config.toml
n_layer = 10
head_dim = 64
d_mlp = 256
qk_norm = true
init = "uniform"
init_std_up = 0.0442
lr = 0.012
lr_mult_down = 1.5
lr_head = 0.00771
batch_tokens = 16384
train_tokens = 144900000
Each number is 500 + 50 x the weight over its row's rms, rounded and kept within 0 to 999. Layers, rows and columns count from 0. Numbers have three digits each. The size before them is the row's rms in percent of the matrix's.

# v: layer 5 attention value, 64x128, rms 0.116, rows 13-47, columns 0-127
# o: layer 5 attention output (transposed), 128x128, rms 0.291, rows 13-47,77-111, columns 0-127
v13 096:470466474456547547458456414512512459519469455517489533551515574488520521559479501515497507459369546508491496465530472466401469542495521536408543465465508519597635545454507556521488481478502523516412532606492467442519641482601482498472558464563474481486525560428452469453488474485527473539468492480513486509654533569445633500571407495459554477521609534534493508562512535488577419471492
o13 096:465560511423520497566552541598547434569426526419516459482551493479512467536487539487510396479585467423464485531503455436507407529502534564464425462487473540476495414430537461496520513448543438558460540430523420515533489459451420561398424536445431496534549526485574469456501464569462613564500525622530442513572527482535434477464509510520488484489594523516433446599511570511460543431469
o77 101:523511444509438522497449488415474561526519523508554491468586528493519589387511489547502528566551520610557521602439496610568545454496522474587492530522451507602518540597520495455533472548468505473483463541506544478485391454526540449531506423464563511438453504558454532501516503390497451466561482432570564534476489472542466472537523368505553484468432426506609528414465533497500604540499
v14 103:491419511436414389533399551519488454395466497423486572525488504464528528431540398462435499494413522484474499474496516493459520502446517406536491519527497527587429420488537497540478486492410508424414512450524605503523431578481593529500602472434552497475481518561557413512574533583481468433488491472444533611476575479525449530536559528547537545483525484549500517468563541471434567460539
o14 102:474493469515554475524452506538517485464462424541585573452593478431445520522516493430554467469509462605508473471428519512409573467475536479503528463460511480427567538457533602470490537576594493423469407519467415495530464512465500563457543404521469528398505501476518524534504528516405459527499481463463459554492486495518560485551518478579560455620417379566493565517446504477605389538473
o78 090:576594588483512573435538531473634477499475572485526442547400561540433511504472572574396608550537467513444547524454452487583460506571453476463452520481498459477454432473433509473530476410531497537534498513483424472558470432482492441487500550526545499520535522530476496440535488478473543443518470502470518410513580495551410484418380578482444507488514531431429441478581506538518527529607
v15 096:540555459512489575457478500483523534434442514570574452485590474603484504480576532495505523475482483537581591490595441478433521415502531540484411438463444560493462530506512480460545516562539432580493507456521415492513567537508421513482520515496498478510533562558475524489438502465545550405511546547435504432507481551533454492450548400426479407406528625426457496546485586449478603474406
o15 107:484565497507554536559527485445489548517540492576513442526468522460475461482495574453458407424525515420494565482472466468495477458531486541488465500470475525496531459685513475507476524470434490492494538336465454462518611530510379619480499548493482477516454489505471420548476527551601437458518444455544516526483509609423547574403505433552541549415448529518490494527480549565484567500447
o79 085:485478507520428469509473558497444463558535508386483575436471440479521515491509541539458488536520523553483535588573527474465484571526470468594534487511553484563491563499537536587489499393480429418550487630498534527451501506492524374543511445546543551434475482398606520506550504423452548492484454488514509509436499405558586526513429535475513511565478414595597529446516449526526440469600
v16 092:450484421440529478628547442465502466517397499584499496490498547445477535504487553505500605431495400493562562577579548489511468441434479533538546579603468521449485479437562491565449497512452443453528454525552512429489496556485344504509511497384474552547478535505541554404542495418492464509423449549479461517551508571523582496445478586521570546472545497529562539488498532573480477523498
o16 097:543431527498511378503539464442540547511484545528520482505529512430539575544522518482480572455627493565480436493416508436537578436484482451496424478513396491639438450471468474528494552536560439432533510516498475523532450490486445464493421543567474447443539591519530623546499478541623583500486448515521448508585402468450447500487526435563471492529512546412567498519502514506446451442525
o80 094:512501414505508571513480543544493422562543388436485517495592459483427460548404434484492491493482554512486522465459501468445446477503511560401580516484575497477536507515558499420511477456438582590476459418451579481451541496539588454415538508562534559511507523426421443457488527411448490453486588478436578537458584510564408401465553460556521482531578543538561531487502490462552569511505
v17 104:443521521490505559508525516516539532415479463512435471522444580511538551442439489539352535473435470426483552573484431560507501529554597480555484546500464451532586490363562531476408590421551551437509488481476482447422488531468413437546437501481495493539524460554545489526517489510496433523484542475452514503557575595489380512488444514497504561487493543453524498429473519382384539472540
o17 107:472463584537544494513409498468471487592478521521424515510480569508535546503463429428540403464521418621463566457546511507529565561545477459485476439479473441576507522491497448588470473423457466480520323478588472508478478509534502512433449531506599490460496500541563527540546522452531411531502472515492523469473526492514526501492549451483544503578469515396400463567548470370509377486489
o81 091:633521511491474456486528504543519505464563449530576563517478379505527452506487504462529512533462588425578519564460444441507372468516454505458517523493524560373526378487543545463543505558548509499541543567478548558511525466476539526525584554543466501432478570455514499484555490562497565468556445569561496483474445467510477560516533591618424500473491502551551569429555481612544567472479
v18 106:455527434582518473490449449513506571438542504526453518529557501494403516492503492432450456524464598528407518408510454562558508483543446513554453601463518504477425531474451526614506485532549431477549513488592476608492501521493548507525408482459395496592498530483509544499548443448477447420460533447520599504450474484460471493625522526570544536582562570462544489545511550465435407578492
o18 106:449546443547502587568523456481449416554423478473540460519519449454539514385519561537476529503497521559521441484553378558497444479499550504544466524502507612521541478572428574504532507514605524466547543447500498550532525544578551580473576485480518431573562454440493526380515450498520533468532492472490538502462456500558543485484502491399568515528485621641455553547529534425464447541548
o82 098:505476525475463531394540556471485472479580505548476531484494524527525483613505485502528498539515511470558508511443545465485524517538479479511541424474501480494584539543549450480530485517378483538523595521419551464568464416513449506607407485582552615613467544488450449534418458575482530485499510421505457411534457513476538528487383531515383445468430450554525481413501467600535542433446
v19 093:542397484496580450547534411578549466511503584482472544606510507503619488521512471508573449483557568440501477487525552535492458507453482532507535502567461475469449477520476474466445521494602443483449501515533461564502506498583467515498484636382455459451575478411571448561552406550422454441413437466462559424521497443402443498472510465516453507420494415555462503475450457490497480468527
o19 099:445542516467519519481481531529543493519506564567431550603556479507486583534511527564388521489519509492521588564552474543422526421493505548560469474513521495513417534461583434468618383407511486427540582504516452491522457558545597565527467405522410547506447460410484479559420402513478543493497519484533534503494457534515464523471565403495412576464512374514501512486549552518513487476510
o83 102:494606486536432521534442496468461508455510432536522546387474582546492474484433456438531550470429474508474427456477450395634528641537544473494467478473534447464615543561413536533459521577488596479484452436478523439519551401491430425465589466505511490540529471530491462470523559479547510511487572565431500494467488466517540480545458552515495464583441612521469507448423501472519502525536
v20 109:550503498529570458557440597491534561515503524530520534473518577523592470468479537469535506466544536446514508507477430523568554427582509529566493493542465448541596488544582521529577490507484559439472436509529571549554498456476477511528443545514494483417583589486607521492628430396531564500491488462549488513523506540374467529577497508487382459463519526535527386533608556486415495477483
o20 108:470416486438512448546545477453491488472458506577482508561495502539473493407477486582483404520408475487471516530573502449538484426474574515523445456483501520484455554492412547406512499463478513528446385542606442479491563502555508502377544561560470502535466505554547409521591415582584492557458460510467472497501493476474486451402540472547575463547489444453577488515630506552522542405538
o84 109:465521569465522558446525530514559483495557500547540430539513489484491588575551413542519564530576457502468477440516547462395497604464547458376490543590530448487564445411472494524422443483597527483485512544471432480464472605434437465558500477620519507575514480507414553534421466496427509509506506520412513447442523553579513443513590583450517471440517554489486539491462452506551458544521
v21 101:495541417467505405531537460473408474523554599490484444480490467538536504563475516439473436505538579438468584536509583402398518419549527544499462500555626540545482518629460505470523557494419524539570503434586501561559438484531479469480583477478448502488451444499522496498437478521420565471548559420489406481586480472513540509461444489491485453528528516548487533392469381492539499490492
o21 109:564441486470553577465420470495504557532567540492559509488522478511474534536456631594484558400527529549471534447462532475588525420541428493507415522439506494525496579460460431433528524544466576552509529576469522489531461481529532564461553457475509456464416486448483417476470478550483545465540536474431584513573502454514467406493546498458597519369413474488526457518443571535476592581442
o85 097:411568536526544463489518499534488475516431379503439538480543512428554451452517441504507397528548458511555517524522489504479516573426504506452527528528473468422446409564543504614470444539550425515455515485476497577432511520485536465488399579480528487434531514512522530565568511493504452549463591662560455435413488515460431462469460548536509549569554547401477495559495485521469383459535
v22 089:542447552528546465532527447442397457502550572501505568423530505456553508492533583473499505558428534497561528530444520482523552476579510489537556555498468450606545422434465411455464392440499454441560434447482522466574504456496453507514439490547513500550467495425473496525548539488580466464427479476389444453461505509464496424575571526434505463517536634477541460428487611444561560433494
o22 092:531457407482422511618436534556579456548443522568588573493504586524452497444524487552517593499475480512572507477502439461572497455527484577508486472481527388601548486516420527429492487495457549372487335503563517528517420537542464478431503519531490515497443429483527523452491502552526546518462523422577523488424511429418563481452596483498544504500500550433518536514546505542552510477521
o86 090:543544491549458549358518441547452582459490463402534483496497497516485458578504522458438473381626526457454478458558578546442563499469502476478442436531473542458534518571474406479540503499570527562453671516440416463481468523423526484555544518469469489500511580542509507515518518509533480482522472578526498582492554439469500515497434437502450507502471359501523434573500429506435540528497
v23 107:424513449566468523469474436436454460574477597471456474448520481513509501579453520481500516451526500402492521425468514560569400514572468563577626550438497569454455451473505492484501565457579544381574419476520479543498498497406433541577523513492552381512470499585487513521497476479529598553464476472533491567470632499408477480445487512488469419450494481474424561479539534515488502516460
o23 113:527618542492530493501501485548474469540515508470501519483483596468496571495538544557457503520476507495478529534637449447502542524580483513538485364408499479496426591547431426521500539495575586489549422530502525515435499449500517474585427483456540549567566598479535504530511543524538494399548453552587441571527505392494509569543463451434483460480411477489467561442481417571473444426507
o87 086:535404553542438539509466427470457518453499515569541470529487497532546466427520433464471526516500518566539470562484534517441561507398545388503496549562569448511571497408532497474462401427449509592491586462572457471502565478505504463423500460519397510540495492419452482551512451502498449551498576474495479416528426509450378507498638558436537549473548478476563438485464543584508465554554
v24 104:469561561486491458422419535502584556549489485512530500534454535427395457478415448443474489468530434417448477553562573439481554514435500496474477483491520521453570480477433542544441432514510449521500573531488462410514522478455437541524484451459538455521517570440435507541551553519485493461599551490426504603429369506525442575514469521514413523472452577628502506435508547577468558496573
o24 110:488420541458473492463463484585559531437428561487478536581494409583614424453537523454534509464537543537496386531487527468435467544496528499483436574549532471546553452511557456589513516585530522454589446496454487520475619489579466522588463488551442511609446543597486475465556511462531491501470501543475518496460478579530460612508459544525480549492426439526463564517470585560536428542502
o88 092:516565473598495482518533502462382489502506520458518425400472450421496499564534512547454496600399475563597469442554489555537493536504456473537527471513494575440475507446429492460504534442555485554384513449467499533494500525440552500497463475422558622519517432469494448505522424469431508536431491558514546479578581404574504461547539500485577352543494441466432449504488460455538511533462
v25 106:433550488428419413511534513575521503508579531542514510416376543506555451444411567408521545551378524472457533481494500477495487537484475471530515492595481544486447580541424559499449426501434535574431490508438478517529471518382503438466571496533454503439411524452488454406472526514510471573509540467498532465488546502387524430387573488452551511537436481524527538542492489511555431446484
o25 097:449485485481514483547410562438507414574521450525545453464435493529548504581531507480509517424522445492518493537484565498522443489487537465490505477444481471483606534515588451401430456513534556449535525542514483427538516452496504354568434465526514532407528536465604485545608472461506590510509555548518489426509461549544425512465522629412508475446450590582545589496541498576485518529441
o89 095:501497514513464536516507478510523506393467482492443584509557510485451432499503470570562527492530518494468616513490467537503537586494519558549642593463533508443482439455512528610558573549537513507471519485490583511468426483475499557458530504471484556466545492489425557627422445515517552445517570519546455617508494445528475646602463479567498398552513435495475467520416438441473476520484
v26 087:539474549542523563567542489505469534572495550433548495447492550529384461439545495475390465529403559531463514434458617528523386479454525593552440520444539502465488567495391517509464444441357483486398432504505530494476467548482561551497428535510518490509571483512461452481456489521418533460557526491432569486459506559466447450577460583544515504449520594491569471495448477496554479560511
o26 094:487516437489483386512540504534432408508503549536450494493499491543491532473468365548530508490478599478525484537556417515490482588574548533432516580536396494457521508516479516522433508558510490469496479529448456512534460519602467555466392576378488527439437450443536525461512476427473431518480521425534503405528368498550585524460534572399499513456499570541494526529426477437498446543544
o90 087:439471499478544536496493478485462565422504540487463454474616483432531512491433596495559503517519373500577547491387477483486488423524506439503491547537563510529508522567473504470488483468601471568547517485525533519483498533501418448539507473541491455513463582506528519419559578473429515457503412592498522476449553487522474423416487386428522519550574420480496489543677471524581547548445
v27 093:437438518545505549475515505560501577547465487594478557559448470570512493516526517443555514490547542623592430441433524549454489490626414549538527544446530415522487480505518462461515475516592587500548464559561423411453475554434519480470527532399481415459511492530420538427468499517561443464499506502482530540560559491477554495503465547413408458452485473473451605478478529465389520530546
o27 106:581611555524461548458519529524527552529494494561528560453377560559579553520540487454623463448398447452518521510496511468483580478548439512548471487493512481612501514623490490494545487462521592581547503578515520511452495467467546462441441485423534446524500458514561544515451402476545455436484535633525517520521512540553479614496492485452460505498464541497455462499619488591486557503499
o91 091:448433481491487414515460521475584441519504539525519431433534491422429529498531499530388490547516470511463419567561560549568442496516562502469511512516506495368439461485529494533472493548419474413492548508429471497543498472525420569606588407589383514599454509528467512519554529471462536565497427401541539483548518544430489470493509474532496498514519486469545518528394430394550516430489
v28 101:507517475475469524534486439477482458531470499582437439528493570458602379429517521425500516482571595524524559509451484535509495480568497400473518493439570543429525486490499488495461486473509545495393464469491478600492485583491494408529502476477444435499490471557507517460460479563482604572462441552439518571582488415537419503519568501493448471589565625445544485483522508571564495624571
o28 103:483441465401505524542511448392463485540504499501536472584555603493556519572476541535428497458564488482538375470612566522539548628532551501481546434524483524491509515442448435464462536594503503495492538554538429533578514532504608498509512556486564495431389493533470467487499400565521484471553509563455472533423459565487488477502474499456528392513427556512492489586501518565407442525472
o92 106:508584576576494452411491597531483486402539490497509519465384423479442480505506541453552550567401521565417485500522514483494522428542435512558481538560488432532496599540540479488476508475513600457518541497521500478538472451499433485500495459539488533603535533513545530594472561462528498511493513416550507424436470453431600530495578378489510640487528418543528557481475515394494499475515
v29 101:556521485501541511492523539535606402437498426531541484496600473462475483506586405447528523447468517456520461376516409428491458461424430494531488505480544492553500479493459412534452436541501593501497448488526489461508532543506513384547515474581510440522472467475441516482467556527511467475480547421416502385466533557490425549531465643476555598556500477509484430473410520505521445561575
o29 108:510498465487435494519496571369531491508482442512503519422608558489464513488537489515483509547502512486444353494458478579469565442513508567461514546538528491576616435508626491523383464439411521556457603423551577525507504441540489522523525440451525552479475404522495597430509551507477542557518525515516502481447561522497528505445447426439453517611529522510483501518522584524454464575499
o93 089:455520525565581551486503449580408515460464558476492517469444514520512551507494531516478522480512406566635458546580535448529538544455510478463570462578485491438514502431436557520516430523542511594489560510485520449517437569509540506552495536498497541668501539442468467578559420495496416469524504512507521536455373415512430448558627491514586486558443507525521502574550517510564513453513
v30 102:417546579542559531545443480415445446560505534505424574486550549506545470495533479427536504495469537478426426529567604489479464453478510439553490515570526563417496555474580528493532463514534452463551554440567521460467551590486469454503519489466538525441434612374521464496490629465433484443402500541473470394548497527487552522451457418433536475533492558463551507535507433565569542491523
o30 102:473363545492530522474519497510492502463442485538447511513460517503600580530486547526377486430508561538507550606516566469424594431520505594460445526561547501503444453476487447482516468603603542519495503499452445487515485411484477445433507555514508467429557496485577514448441540450510527466509447492562523478461487445435467472426533469516552547435444474506535644511488610562425511539585
o94 103:503629488524548454480513578465448591474594562425484539523493514435429488577426580540454483522546530482552500463504389555572492509533485573546546482427468485575457562566501448536497555529379542489504561544497561466438561459525553517597529490472500466553530439500499475565483428490518482526520515483488454540440381494619474584521457397478442506533522516508529412480550492504448458440454
v31 096:580476497488495529488461496551477494441526467577472528463538448433505561455568467498536403502484518491453454572512476546549417543542466601462489457554592554598510488551483503501506492465539545598655561448526458566580533603480438459496598447463428537526420424496548598466536494479495523491623510468459553562514548569523432493485494499459435473500504486440552449537470471584532476461561
o31 105:513527527544459514455457449493486523519537575492544449478513534501484470483586496552472540537496536491595426452578457491570527499476530531490503458468536557456548534435449376539403566431472451501501557509467566517460539532472552481432538486542425474560448385472416504494603443557508547569584475521513388432402505395560458366507547499462494487575458482558522509456585484567541505524458
o95 093:515527462492517440579594529495507515538467409518470490489546487475531548619400552553401540478512433503520583421531513574499453466485398538467427490548431541454400474531519563478592432520458493547437426549518479532494548456545556438590421542490540478421462541548564451479469570383459478477420527544468516479565524494525523486450564495505481493499614573444478576471493523451481559493516
v32 102:466470555485477422423527474520586423555552511566499514511490432603542381503437457531517427532507496491544550408503458516496507537436523523561446562613428499540471471590519354553464483487500475462585446537517449450500506457528534509605464502533429588462474477419565487435514574466598512498585448490558476499436420549515541559483517494512464510469443539511440496497498467442519574576503
o32 106:546537417564472545530489512429572547478484551577537571523469446612470537412545509546463453490406424443525509510465490493452499482587528433476549460485459571566503564460495511501601491407444551484534497407481577507514535508522495454422560494542628467541582537552421471457396484507533547442517432526407460524594520468501536488548520525532470549474463434448530525502498511481627468540453
o96 095:529494492434476570546588499527384509414516463510399466469478561421537472531463509480591520520569584443444441469532548542548554456527527549474507557566484496370520398507412582468393540530579437539404531499501460456500480557435434456455461502451409458457499503557451474555560438552463423538424532462512543484432490551525551517483506593477522482513588525515464494461532461460495492528489
v33 103:553482564548504520491490443557512479470555556572464461522455417515475498523508501492547543458464466458510392500524460470463486509528443438628505602514496476549564555422545541455468588594502449516454543463518617635555535445507501559486571528486506523442610490434488539524508548552487587588466519438549505561486543396564456509425519550497533466536545589483456553479449438514448524583522
o33 096:546519393464485439546500405487557545473493430622505570470454432465498452568493612506472505486481536397521529417503492492463471583481494506603508451426504536584497456510509474573551521591570450464537507574550550477514474463520506453626447510451457513400501424466377480584604568498438508481555578524530588524461502472538459495486571520509480501449530466504495518496448520462498473553469
o97 109:467531503486513513553477561457462521484458501440469532414589603509551504427550432525431512586512504558454361498622520532540527453530414495409525479526533416433460461503470497455462446439434520502480366510471512480486533521484509485490631425480466448540516508571560507419418459495544437501513427497487441509433527558456569460584447414516532453499418450486540454428532529497510522492507
v34 100:576496464464503551421436399542457492379478519546538410555499514539569609417525518440447492502538488521509462470491511546423508508524428379562501563503508558430417446492472492547541462437565500479487458505604543497512436588552436471502574481616457483485616464460480473523534525429519499529525564536582414591500489447556509449478530517395432518511514451536496549487506450538486514514512
o34 101:583478435532549510476414493478495426469586417503495544493506575472494553581478531415475491419525451439515554543573489508450487546515467498538581449457439568498548558612519536508455587514492506470535490425485448432563587519442618496460498493563487416578574499548490440481477518549447496535611568530531573483451524519466439471596512583521513414480525410524513446430496471529442480437528
o98 093:414487529557436453578489546521502535492408489444513473488516494539494432513437454565456548551363537549487467434371571478611561520580551517502448457566521476536566522487522479463555484467505496532531544547474540470540430509508469515550448463436495592527430383499533563423462431476469519451397430435484509499478461538485458486436478409538505578541515587484475434475429501516537472518398
v35 103:507579483504538436619470480502529506509538538544481552442465513490543503603451547514441532521512438541386467602481414493527535487530520482558503520600499502446564435576492541661511534506501494492450512458571565469487561525469506441347491538483537452567515491480536414491474587470524553461543519590435582421445475429555501522555492532507529555405516569460494503437526454487508453497541
o35 112:497477415476445492528520586435471595501378499512522550513555493532544527510512520445385461526589470614523467554435475504500551467493595467527477522500426512546388468501454481468449440491404514466556498420599425467554581481584533431433514496576479543441430495413492532498510573454488483544556465440546512543549477498559505500551475570552538485471492590546589527466439489419458474499510
o99 098:528489551485543513518525508565550492598558506491508450515537454498480496471505514556548563442491519542440538394450452539531449554483443495486502498442576501469501610445497389474480494590545521540498511636483577538434470483416527592652462486527459474524527485551602448499531485499543496472436503483455511476483506509390443476451506373499464436505494458498422525623483533618517548515468
v36 099:506570474436523499557559527497494496411533459472553467535536465509434449477528469473482484468436445436488440540505538456474447487467380527494422512519431371437478474524552472496422471480531547476465431601478468513466482460491565494545522435492505495494464475582467546504508455572559396508511478500469490498457525591628475502448387413483527462479513530494569415511623530459499391431622
o36 110:591528523469479511467449473553484531471471494470445491436477545564481384537424462482500447585526472509454447502540509524514534415462488579361597583479443391529517472498499580469498412396395473493476514469493505566481509453485497510572481548514520576401418477507508532530574537458538510523546518523504518486466457491421460424518357470410520527575467541572489542478473516500616488486499
o100 087:485465485494573512486435529477509400563583550530523470522482536473517612536507448532528453451450635555567507475417451409541562507544528509597434482551538598532527467598477408475601563534563492492536442466477532472550519546490478496508436588488522540554454504479488462537440544494434536498449493505472522604499540472515481473511610518588388505496607467489471494408535481506442462556516
v37 103:471506470413552547508498573465460518531589630499516523588578521521492546540471516410479542494538520470555558550480468488471455520516490533465445517498373444544490458532422477506516389428477534537431577536461427483526550465610461549503483558556513570556417530498513479477594555539530540423471467498548586497574487442506508558543366560474492520419486548469476524484491560503433532449600
o37 110:503494578439548577459522407581478428602456554487497449541559463501521412435471505574508470512510449495459513613521444486550457523531471530484485563665461441551444491448445424429444492481482554475471492498454527524518567486451526517445539436463566507519468448581470529578476409495635573525489436529544446502578530470437529553578464497490545480480456481458538535513534622497534511488479
o101 089:465502458613507520508516502513503608506410465501533551474420472498507468536449541494510523513523440490512454340493501521521530502516560490446545412469522560451523539510428512468501505622526450480561453488483429452551481410430545478499434541467549499528488480530601467442504537498412328474538492438478462457502562466544454424462507550437428422546484570519458499489543411461542482590425
v38 091:516557445498410481509496467496509521490489476520529571509481519560487477540506394585462484413582499574538461462466529530611553459461476474474573481392452504475582525587548502548439453490456514485476571415482460600485529629431558505523453422607496453545490538513499614446506542558459472484412494572504477524515506587521455433417479464480455468383494450505414479480522448477475497550470
o38 107:540544562472498472521495512447441532444517449435460489553479529528416439540553541493519414445444507455526463441503586449444638514567464594487497500442440514467503429596545542457580452433529482510462579476519516520550497436528503440445576514547506575522424530473571494527524506560499399473499451501500452486368408456515595448482438454427474521502515570545440502429444436567423466490506
o102 092:404439495544529487521557468546527430551457491460505443457482451399593467530425495506447514548511520456433571535516465456614401480451568395490504439463538530530426527439435481534474471590534504478432403587449498428528524434444416558422442536416534494438545487498476427488457488493527570511500476427498528482546595430496515505527518490546566585438408480473486465439569506526496467462483
v39 108:496466560555560504588570515513517513429516529472462516539515580470395457516430498445419548466498523485528448495486469554481443389500521385506518493562565565473526476514590468465510522545561504518493532510516512410487624527408528571491525459523507490650619505597504405498511532465504490530514423522531492491487427491476452448532466500520529498541379484572481547437559415496567479510409
o39 104:416578447502462407448492557560439506426514479481404462459497537486557473485448567530567472479395533573460448603445539517505562479469542416531523435533363533516490470488500492539490491523462604498515446498501502433495497485465499463384494522488516393390514598566511439516436543469487500604519477460462492529488427524528501484532494532538422533535491502422434513432405595449481452535502
o103 104:506423504416525430432416486549529514515479556494565479498473445558541596521578436480424507500471483448455529454582458536477559563576458476407526510411566426507578482521545459532473476488492476487484507455547565518558375490514537554591535486568428510453497529462523535524529460501561428495546530497464517507508460536441615552486585448576590484535546581501479457526514498625393570485505
v40 097:488572555518513462439501448405506537562531562469569447487555516578504467440539438539521571507539592555466532494543588494559436469507447511480603456454501518526518394518452557493446562508541484468498502453548512470483512456535409533538577551422515551467605586462503556458524421525490547549507456525562478522505509542529481469410464589389564497541502507392503498448403469484583515418589
o40 100:505534540494532441372471537510580481502550483495506541513502560564537501557517555535565450444493460360452454450601564497520496533479432550456469448520519465432491544550480413593544423484544498471466487546400478555532502467467476485582544484487584534550564563496463502523564483506559439577572498435554499570449450405498504436454646532556452533535545497486565470489470497533504532390460
o104 100:512467519471496479574506504450407454498490467461503477457486482368442500473404548431473498447522518581556478573426371483467517451524515510534478534545496566525520600537561445430442452471512543552532497482555607505471486572545597471437523506545499482597391413518484443522443487435461509449446550494512500427527442489553496494570440386462565419437500522572483468531565518547458536555484
v41 098:512526558501473480483508459421580583537499489483446584561466514498522490500572559432538495475596474480431570481493431481444431499387525648503480451446510588549472518535481426422471415422505402447461433511505499481517521466606500526502522435576529507561447573500581624565494505528459517512548543424536517473426512533455427510487561475520494544472520461498479466595533457470407552495512
o41 102:521512531498566509448555467417504455584446452524506435582626505486474524425591561562602484505568537517394538531526480437425486478452505473459555481473540495476490530557467391439488457517548490494489468460485496519552572517488410540575476493446532559570414473504483504463539467512572507483409457430470442443457598509456532536360482526449492494485504389576466569455542442528468470515550
o105 100:485615449517388524576519542536442446471492525476484473397554584541480519514404476528425504510361533525578445450538526501535506527560547459435540499481437531508491453480428555576550537500523588477563482467460534515559445438424456432513515506410486412449616499469465458465458566460409489523472549516518546492566508472459526492600455509498476530496528579437529427474490606445547487485473
v42 101:441529515484448494490541458423530559562431491514515548435448513444463483444523489542517473522474609448547522439540498364450523606494547488482449511547484506539575459472533482483585472519544461542528448532443584449535452479415404564519478571534458456586508430531552499535574511625513462511609465508634561440430549446413487504444533482431539480504558530477514542437554518475452493540475
o42 109:515560499462430579448492484512575428486464491541490588517551567469523433496604553494500386465502609593437542553501500515466429498484547452505475541468563490514526517505449558477511626497532503496486396400451456500447454641506335483509485472544491523520471482422524519467600408542552508521464493481535499543508519485501459526443507558514435449476465454544557525473413484431543481470555
o106 105:537452533503489409524471557502450560445595548534461493492392467615490438565344516510551530427433440471509431482439527565550525510522478507525587441555497510430573495515510469508456424465465505541495460515485503537507525445604576438509529525475507477459529521614426442485400481390473479519458554516409491423515457473523495529546579612505537492551491470576470510546523484521503539425506
v43 097:484541455538463518394466604418518483572482470594463475599547530483507453474497460417441412454481509475493468512508626468446524565586515497386505624523511517508454515528516567508451456431522463526500457510516526436522568517551480471481552515487503544523466461469493592470441517447547494400467521505500498497465521477529438619437529572439586556511474572576490406554441411465461431522517
o43 102:468488440534461496456559457449604517527489407572457600498494550538497428447463573480522507435512539533594424520535563551479554499529560520380536483534530594571556461547437474496474414480520447645525554462441556482536490470492520451531485498588482567539508578551553470595445503582499571485534538473508558601462571478466489454470496488451495444444503500544518483523532574514488397456552
o107 090:553466517505573481523524464518373491521459560472498418402506432477511583575459500505506572553548442498564523429486405505494468439501522417497465494589449450531446463448424509422518560562494559466482485570500489485591429539518492471540444507409459475454500409463477421518490527449476488562426481564599386398493428500508499544507444556525486499526534516459585593465535539468496594535466
v44 099:397426432500534612434507517519528465501508535545521496438481503476571568497539464519535499405460493574424490468433454434521521495579529503519492485468486429492406510513586539541513503524482516514490519515559550611509533476402394512536450388534508508446619457498422464446400475537610592509454485468501535427514518490559477512547450491580460456521452498536543595468529539445507572549575
o44 104:489540636447418497496399485532520530517573458577537463552438478425620441518521456495430594513503432459493500498445539511526483549584522518482453479463489554526443508505505624490584525446471436536493457493547537435535551471586594534503519545467578529483526516526514534537487537407519484492466482590497588594546566442601467552475501484482534476522459508603509534454550528562482605453529
o108 093:567474479579576455496523473507550589385417521359477535525569526469415503502484500546548505525523535482501559439504522537515453498527521363435528544497532476451607502489467450592415469454522457426481581459528459511514476487489494468551477583560497509548495558482505480464487441500424447464511486418465500413469508572335562525495473545484542520539453436467515515544410445446487426516456
v45 102:519586520536534540484490410454499574445519476558501490393528542536554344556448523534503477569444469489527461549487514522524422579570536515534472452449497495464418537528512548394512402575502482605498544475504491464573517493496516449489501500539503546479543476447439547520447352513451538575511449457454484488425495540440463493442443590541522468454495442470482570609491425537492591443514
o45 113:437456522494502468522520580493507494551494415527472397479390508462461507534468465580510474434512528425534642410424528489455462503540545552575461452511533452416553547460486516500428440473548543441497552493436522446463566460542542519621551513500507482459492558460491448507580404434525515449491429478469489483570535533601359546430582509465522500473517563553574538437497515512536485438502
o109 094:575498542512457479545489416459420518501469538450433492513625508590485544479544536450476530513479548549515498483565514546484577426521469480418500492450434472587500465527568572541525613490450406480498410557540427506477538466469445508410497501479514511403453480559523527500545589543528441487437516551556410500498499452358603433542500457522575512511517471403483480587483539465573459522480
v46 102:512429492549573423469526491549528497487461594510587462492430417564385510526448488549561514420486594478538464508472517521433514618563505461544514459491502514471498483484545517495518475539470500488477555446569600485349447503568479515534438490575575533499522542525478434558507405457488499454521430373494498561459523408600499505486499480486445529608524427508494492520561538460472395521492
o46 102:439548554546551458469477600526411457426495586474506613497541534523551450406476478443487497451442479465461489506579501523566400479520488546494542609488501483479604518455489551489523534533504476559485567494516498413500381466455549577500483540551480482571564582389416509421566469441510569532534500499425590589501549552532475526584466503536481509450516431486541534521502579453561494522519
o110 107:528440503568446501509498453410535476455545511443533420473482491375417469494505570484468477545462530566524409538562524476522613442571539444527547371524469469455445451481517506539521515428545465490539482502490409505529615536472462491420543538493450443557440416534495476513444469572575408610522515542442442385557517448458533478456532577522502532466485517522447460433522473542426519472508
v47 099:527468463535438590632497445534421510603578450575444453505424532523561514520424459471504496516455452441495462596559499527604536437467452484572502475549474615511457601565503500434482473428511538492545489563549405454498595515433536483431430498534540528467453544486594535503477545499459392550536465473509529444447515502532503513548536522484535519500401523512567450439473516461561530523561
o47 098:530486504566498392492449458484480482483454438566410541533377455464488492483537516598478538498448453522560545473427371449491586480537571402496475554594486543576491577486542472498547528476454467471516503494545436479501574541472527427446457493493545568465413482551553509481567556525521499548551385509434589356487451437418516476545445536506424529572545491476529500517473519470492473483527
o111 109:487528522425563519530531570463497522561501471514536491468588524506519538605488504489476484435595510574442519517522510540427470499427456571457493510391540458529454491496442518573493489547482544428494561519503551517461451378444498552495524512529486431502510446464401508540468520426546543376494578535563368668611479570526454500539525436511567516514549537477525600521530455497485500493489